Weights of a small transformer language model: learned residual scales.
Each number is 200 + 20 x the weight over its row's rms, rounded and kept within 0 to 999. Layers, rows and columns count from 0. The size before them is the row's rms in percent of the matrix's.

# gate: layer 2 MLP gate, 384x192, rms 0.131, rows 164-174, columns 0-95
# up: layer 2 MLP up, 384x192, rms 0.129, rows 164-174, columns 0-95
# down: layer 2 MLP down (transposed), 384x192, rms 0.118, rows 164-174, columns 0-95
gate164,092,175,201,196,195,214,210,208,182,162,184,226,207,188,164,215,159,183,198,194,228,220,185,188,189,206,203,214,195,202,221,195,222,157,191,216,212,197,227,198,218,230,181,185,197,196,217,199,191,191,169,234,162,216,234,204,172,155,185,149,205,213,209,209,224,200,179,199,205,186,177,217,227,184,202,229,204,235,199,222,177,204,231,209,239,205,219,182,208,203,213,217,183,242,201,163,222
up164,095,177,211,212,167,219,229,202,189,165,168,234,196,208,181,212,188,238,206,191,200,206,205,178,208,234,224,188,212,157,206,165,210,198,178,189,184,213,218,194,241,237,219,170,197,186,226,190,213,178,215,215,239,187,209,173,172,215,172,201,178,179,191,184,211,185,203,185,220,171,163,213,213,213,197,190,163,188,157,219,219,185,193,213,238,184,218,200,201,190,202,191,218,179,182,213,202
down164,095,182,225,181,194,221,228,173,206,195,156,184,201,199,201,206,189,195,186,234,244,213,193,209,238,194,177,189,189,192,190,206,235,201,188,227,171,211,215,229,208,207,172,217,209,185,219,200,197,178,228,185,195,211,205,202,177,211,226,172,191,187,171,236,197,180,201,225,208,214,208,213,181,184,159,220,190,186,200,210,182,176,181,192,231,188,200,207,176,195,184,211,232,195,211,204,197
gate165,102,157,200,219,209,163,207,197,202,215,178,214,182,159,191,239,210,186,182,203,207,191,191,177,216,214,197,207,185,156,208,215,234,186,201,189,206,187,194,193,167,197,217,201,168,230,193,214,205,209,188,201,143,166,239,221,214,215,244,201,177,226,183,191,200,211,194,197,206,179,210,192,189,204,197,181,201,234,200,160,198,207,204,205,192,213,202,160,187,214,164,190,178,168,238,197,217
up165,099,235,197,181,218,218,209,224,212,214,197,189,224,200,198,159,188,218,248,198,221,214,222,226,187,200,218,209,198,190,193,206,226,226,220,212,155,165,235,209,220,202,201,230,188,186,201,194,205,204,253,200,195,213,220,195,204,168,189,187,201,155,223,220,187,188,210,200,211,186,155,230,186,210,222,208,230,172,224,198,168,165,192,208,200,172,225,245,191,199,180,214,193,193,198,201,169
down165,100,207,197,224,190,167,202,228,182,209,203,209,182,211,216,226,217,197,228,195,217,218,191,177,175,196,179,207,189,221,207,198,197,208,143,202,178,212,226,198,182,179,177,213,202,223,194,173,220,203,193,193,174,238,208,215,193,203,178,202,199,209,217,186,192,211,199,219,168,226,200,178,190,200,241,191,201,237,215,205,191,143,182,171,217,189,182,183,214,239,179,184,196,190,206,218,198
gate166,103,254,192,161,145,175,222,230,185,167,210,234,169,199,206,206,226,176,178,192,185,220,201,210,208,175,194,172,200,190,198,188,190,228,199,213,205,199,193,211,199,189,212,222,215,206,188,231,189,196,179,179,205,214,176,189,216,206,215,183,233,197,175,179,217,224,214,194,201,237,198,189,182,216,225,165,228,183,212,190,201,210,172,219,158,218,208,196,167,219,162,196,205,191,220,189,215
up166,103,185,215,238,223,196,196,206,193,219,183,196,208,199,213,196,203,198,228,167,161,161,186,212,223,217,212,155,215,194,185,195,177,193,192,209,208,203,209,173,158,191,195,188,199,190,208,155,213,187,197,190,182,213,203,198,201,207,215,218,180,207,197,223,190,199,217,188,194,215,185,191,175,233,209,179,169,216,184,192,165,238,223,193,214,198,199,223,214,180,191,236,234,194,201,177,178
down166,103,181,181,171,211,214,191,161,206,212,228,191,225,189,191,227,232,219,204,206,206,217,192,212,184,216,182,219,191,222,189,215,206,188,220,217,168,198,198,153,202,191,171,172,188,227,180,214,192,200,229,161,207,187,205,214,204,207,202,164,191,216,208,198,163,189,181,185,191,169,198,223,209,164,204,246,205,190,176,183,229,220,219,189,199,174,205,174,213,205,223,166,223,189,209,194,203
gate167,097,182,181,182,195,215,220,252,226,191,168,185,209,188,207,218,180,228,163,169,213,210,191,208,209,251,207,201,186,236,219,177,208,180,223,222,160,218,191,243,208,188,226,205,230,189,179,237,173,181,199,206,180,201,190,239,202,212,203,210,196,209,220,203,216,205,180,237,205,172,226,164,230,178,191,176,184,168,228,208,216,194,193,206,185,167,232,223,194,190,211,162,194,178,215,214,202
up167,098,201,194,178,220,209,182,233,183,229,206,182,267,176,239,200,199,196,222,208,203,192,197,202,202,210,202,189,212,206,226,177,211,186,204,175,186,229,211,206,195,188,243,193,202,189,213,199,184,182,186,162,183,194,195,204,205,202,215,212,179,216,225,225,211,190,183,196,200,230,172,197,225,197,190,199,219,209,239,163,198,206,196,232,199,182,205,197,219,192,198,202,216,221,233,212,201
down167,096,225,209,205,197,173,220,192,186,201,224,191,205,223,204,188,236,178,181,211,176,183,211,191,197,185,182,199,189,189,206,203,199,215,205,170,214,180,180,180,226,196,143,193,217,237,191,229,215,209,224,218,209,202,193,238,201,183,203,208,191,175,211,180,213,218,208,221,193,192,205,199,176,218,198,193,170,246,176,200,212,202,187,204,211,212,187,185,237,160,212,220,180,196,212,194,204
gate168,096,199,225,211,174,216,180,191,207,216,181,203,179,213,208,190,198,219,186,202,224,197,182,199,174,203,203,243,190,216,170,198,239,201,179,208,220,205,190,191,208,171,228,249,192,224,202,214,201,217,204,203,211,214,210,226,202,187,222,187,209,193,212,164,193,214,171,224,158,227,201,222,193,172,183,185,194,191,179,204,226,174,176,188,182,207,217,164,189,224,212,234,242,194,197,195,201
up168,094,215,205,194,208,209,212,201,215,197,228,222,205,215,197,229,214,215,194,168,244,220,173,207,189,210,195,228,197,216,187,228,199,188,226,190,176,198,186,226,174,179,202,214,176,210,234,189,227,199,196,191,183,172,204,208,165,197,194,198,245,192,185,190,215,190,205,180,207,222,192,212,210,194,214,216,217,196,173,196,220,192,246,233,207,173,225,164,212,248,210,200,206,196,183,197,202
down168,097,211,209,230,223,211,201,206,206,206,189,230,180,192,215,193,199,207,159,225,177,190,168,228,170,214,187,201,220,230,173,194,203,215,188,192,207,218,198,196,202,164,214,223,198,181,195,209,186,229,179,130,198,209,194,189,209,222,205,234,213,199,205,195,190,219,202,183,244,202,214,199,181,209,213,214,209,187,198,211,243,224,182,188,219,180,192,192,180,200,181,176,201,195,178,219,221
gate169,096,210,203,189,216,206,214,171,225,213,206,162,215,192,187,172,210,189,209,221,203,194,210,206,170,200,172,223,190,176,216,181,195,184,172,178,204,170,192,225,181,180,170,219,195,192,220,215,176,213,217,210,186,197,214,194,212,211,227,179,206,173,209,198,205,171,230,206,191,171,196,184,207,199,212,214,204,190,216,203,172,191,187,225,227,227,230,224,179,217,195,212,202,185,211,197,228
up169,100,197,232,228,190,220,249,220,219,213,211,203,204,180,207,186,214,205,217,242,220,174,196,226,190,178,225,214,223,228,211,202,185,235,207,215,214,169,234,195,197,201,198,181,224,207,233,163,210,188,199,210,251,214,181,212,223,224,176,228,213,204,220,201,224,214,210,181,189,207,199,179,212,221,196,183,187,194,207,209,199,195,202,191,207,169,205,132,216,176,171,211,176,202,219,195,202
down169,100,210,238,217,201,197,190,184,192,176,171,207,211,181,229,208,192,201,199,216,239,198,154,203,212,219,217,181,223,208,211,195,178,209,235,186,173,211,262,234,198,182,228,221,182,210,210,199,204,193,189,216,199,182,187,202,156,203,229,181,209,196,213,189,216,210,197,207,184,230,205,206,206,174,209,195,176,175,168,197,196,206,176,179,191,135,157,196,185,183,155,197,222,206,190,191,181
gate170,102,199,215,210,189,204,195,200,176,223,208,198,200,214,178,229,188,185,218,171,218,162,164,200,167,193,153,169,188,183,166,197,228,232,238,191,176,233,193,190,185,205,217,176,180,193,180,220,185,198,182,222,187,259,203,125,162,225,188,189,220,189,195,188,167,201,217,202,206,162,197,174,201,201,195,196,188,149,202,170,182,203,192,210,167,207,220,222,200,205,213,203,197,196,188,206,185
up170,103,168,205,193,223,233,193,190,205,209,208,177,200,190,212,173,220,199,220,194,205,182,195,200,205,236,191,217,169,184,160,184,170,166,240,184,213,203,195,220,221,202,206,221,153,158,197,214,226,191,205,216,206,211,222,167,183,203,194,181,199,192,191,198,185,154,204,179,204,196,227,213,199,249,200,195,198,182,229,222,194,197,194,230,198,184,178,197,205,159,210,182,194,249,192,203,218
down170,101,190,201,238,203,185,215,168,201,190,203,168,208,238,199,199,186,247,197,227,217,179,204,212,180,212,179,199,153,177,184,220,194,167,235,197,186,213,194,212,224,184,200,190,201,176,177,220,210,208,219,218,204,192,205,215,183,182,196,195,203,192,169,216,177,227,189,171,189,202,204,227,216,203,228,162,203,183,235,203,186,203,192,214,192,170,226,209,207,194,193,170,187,235,189,187,170
gate171,097,217,202,187,168,213,204,183,198,214,183,174,185,191,230,202,214,184,207,209,172,182,195,210,191,149,177,153,237,205,168,171,235,203,215,185,182,180,207,193,201,185,176,215,174,205,227,219,190,190,210,202,254,190,154,158,210,212,206,221,234,232,181,182,212,199,210,186,184,193,202,184,228,225,224,172,214,187,204,201,244,196,165,176,207,203,244,196,187,189,236,203,209,175,169,176,230
up171,097,223,231,187,190,178,242,145,205,213,181,199,233,176,202,177,203,179,200,223,212,216,197,210,191,177,225,214,195,239,201,179,214,204,258,174,191,203,192,216,203,205,173,210,206,162,203,228,178,202,207,189,210,205,210,182,186,188,219,194,201,160,196,220,195,216,199,181,200,211,172,205,200,195,207,215,214,174,212,202,199,198,211,234,223,193,210,189,219,191,219,197,197,195,150,189,191
down171,097,204,195,201,181,191,168,214,206,218,200,193,208,205,234,202,173,217,186,237,193,200,200,199,170,189,179,153,188,188,230,190,203,224,209,159,211,218,216,216,189,218,191,223,169,225,176,234,223,188,232,237,200,217,174,206,217,208,193,223,197,212,193,200,226,211,208,198,171,197,227,208,225,219,195,172,212,201,225,235,214,178,167,198,244,219,195,190,188,197,191,182,163,229,196,210,197
gate172,090,209,221,175,240,189,197,217,196,178,185,211,190,191,216,214,240,193,211,215,170,166,193,219,180,216,183,214,190,210,194,192,229,206,202,217,167,220,194,203,184,181,175,187,186,203,173,189,202,165,247,215,202,189,208,233,204,205,221,197,196,194,202,155,173,248,209,172,205,206,185,226,209,187,223,176,239,216,191,167,200,209,196,199,184,202,190,199,202,203,212,232,219,191,203,232,178
up172,085,168,210,161,196,181,194,247,210,180,178,241,261,210,222,186,188,216,165,186,228,173,163,221,182,234,212,229,195,213,180,213,191,218,215,193,198,189,169,173,184,189,166,200,175,227,207,173,231,188,202,216,263,198,195,229,210,224,195,201,220,230,177,146,179,214,216,205,164,192,220,170,192,196,218,195,206,233,154,204,223,232,171,192,197,201,183,212,212,216,226,187,193,194,207,197,205
down172,095,208,202,177,201,216,163,188,221,203,194,202,190,158,198,187,202,204,196,179,219,178,196,215,206,206,181,203,201,231,195,229,193,241,173,181,223,237,193,188,209,211,169,176,186,180,199,212,197,192,206,220,217,221,183,196,209,216,210,225,210,182,210,180,186,215,216,211,186,162,181,171,229,195,214,200,195,193,216,196,209,187,206,166,167,217,162,222,226,219,185,192,218,231,232,210,208
gate173,103,216,188,210,204,194,210,199,223,224,202,230,231,189,198,223,224,201,216,164,196,183,214,188,205,209,199,242,175,197,223,216,224,197,197,187,232,172,204,166,192,192,200,233,220,201,214,220,234,230,182,207,204,207,189,193,188,171,223,206,199,204,217,196,193,249,174,182,228,230,226,213,182,190,218,218,202,211,237,218,185,236,164,182,215,195,187,212,205,178,161,216,195,218,243,197,195
up173,105,192,219,200,173,180,177,149,188,180,202,210,194,176,220,209,179,181,163,198,211,174,205,220,191,193,204,182,201,213,187,210,179,190,203,187,215,210,168,213,201,201,196,215,212,209,170,182,200,191,223,198,144,280,199,214,194,206,185,193,161,201,205,197,203,177,198,183,226,210,184,149,193,201,179,189,171,220,192,189,183,200,198,200,205,228,191,171,191,192,174,230,215,194,192,223,223
down173,103,185,197,231,181,227,191,203,209,178,203,190,197,198,263,216,205,194,190,202,196,199,172,186,210,218,213,188,169,184,195,216,197,175,153,185,196,197,213,220,216,214,186,186,225,219,191,174,187,228,201,192,207,194,236,193,173,227,214,190,176,208,198,166,199,183,204,205,176,178,235,234,204,212,181,187,195,213,190,200,211,215,214,246,182,188,193,174,221,199,231,156,206,227,215,212,187
gate174,105,210,195,203,165,210,163,202,168,190,198,206,202,205,223,205,183,189,211,202,208,173,195,205,182,204,186,208,142,214,209,198,212,181,207,213,232,196,185,190,195,216,214,171,193,188,203,208,181,191,198,191,230,226,195,162,205,161,199,155,180,215,236,202,197,219,163,174,218,186,170,222,212,230,198,195,198,179,206,152,189,210,200,274,209,214,209,242,234,235,204,177,192,214,180,205,220
up174,106,169,210,187,177,206,209,198,197,210,214,204,210,197,208,191,191,240,171,182,210,198,236,198,197,201,196,234,214,199,187,179,186,194,174,216,194,225,232,214,214,176,172,183,193,217,225,210,209,201,172,200,200,213,177,204,185,215,183,190,177,190,183,154,227,178,228,170,210,182,217,178,206,198,199,236,176,197,192,220,164,174,226,185,222,194,161,207,218,180,222,208,219,194,175,230,236
down174,105,182,174,192,222,204,219,211,187,212,179,189,243,205,249,178,183,190,161,163,231,175,161,185,232,195,197,235,184,222,196,206,181,187,182,213,223,200,205,183,173,206,205,178,220,201,204,187,200,192,217,226,241,203,211,202,184,209,171,226,180,222,212,189,199,204,196,208,193,188,191,192,168,198,179,226,187,188,186,176,219,203,196,236,158,192,181,194,201,199,169,238,204,193,181,193,218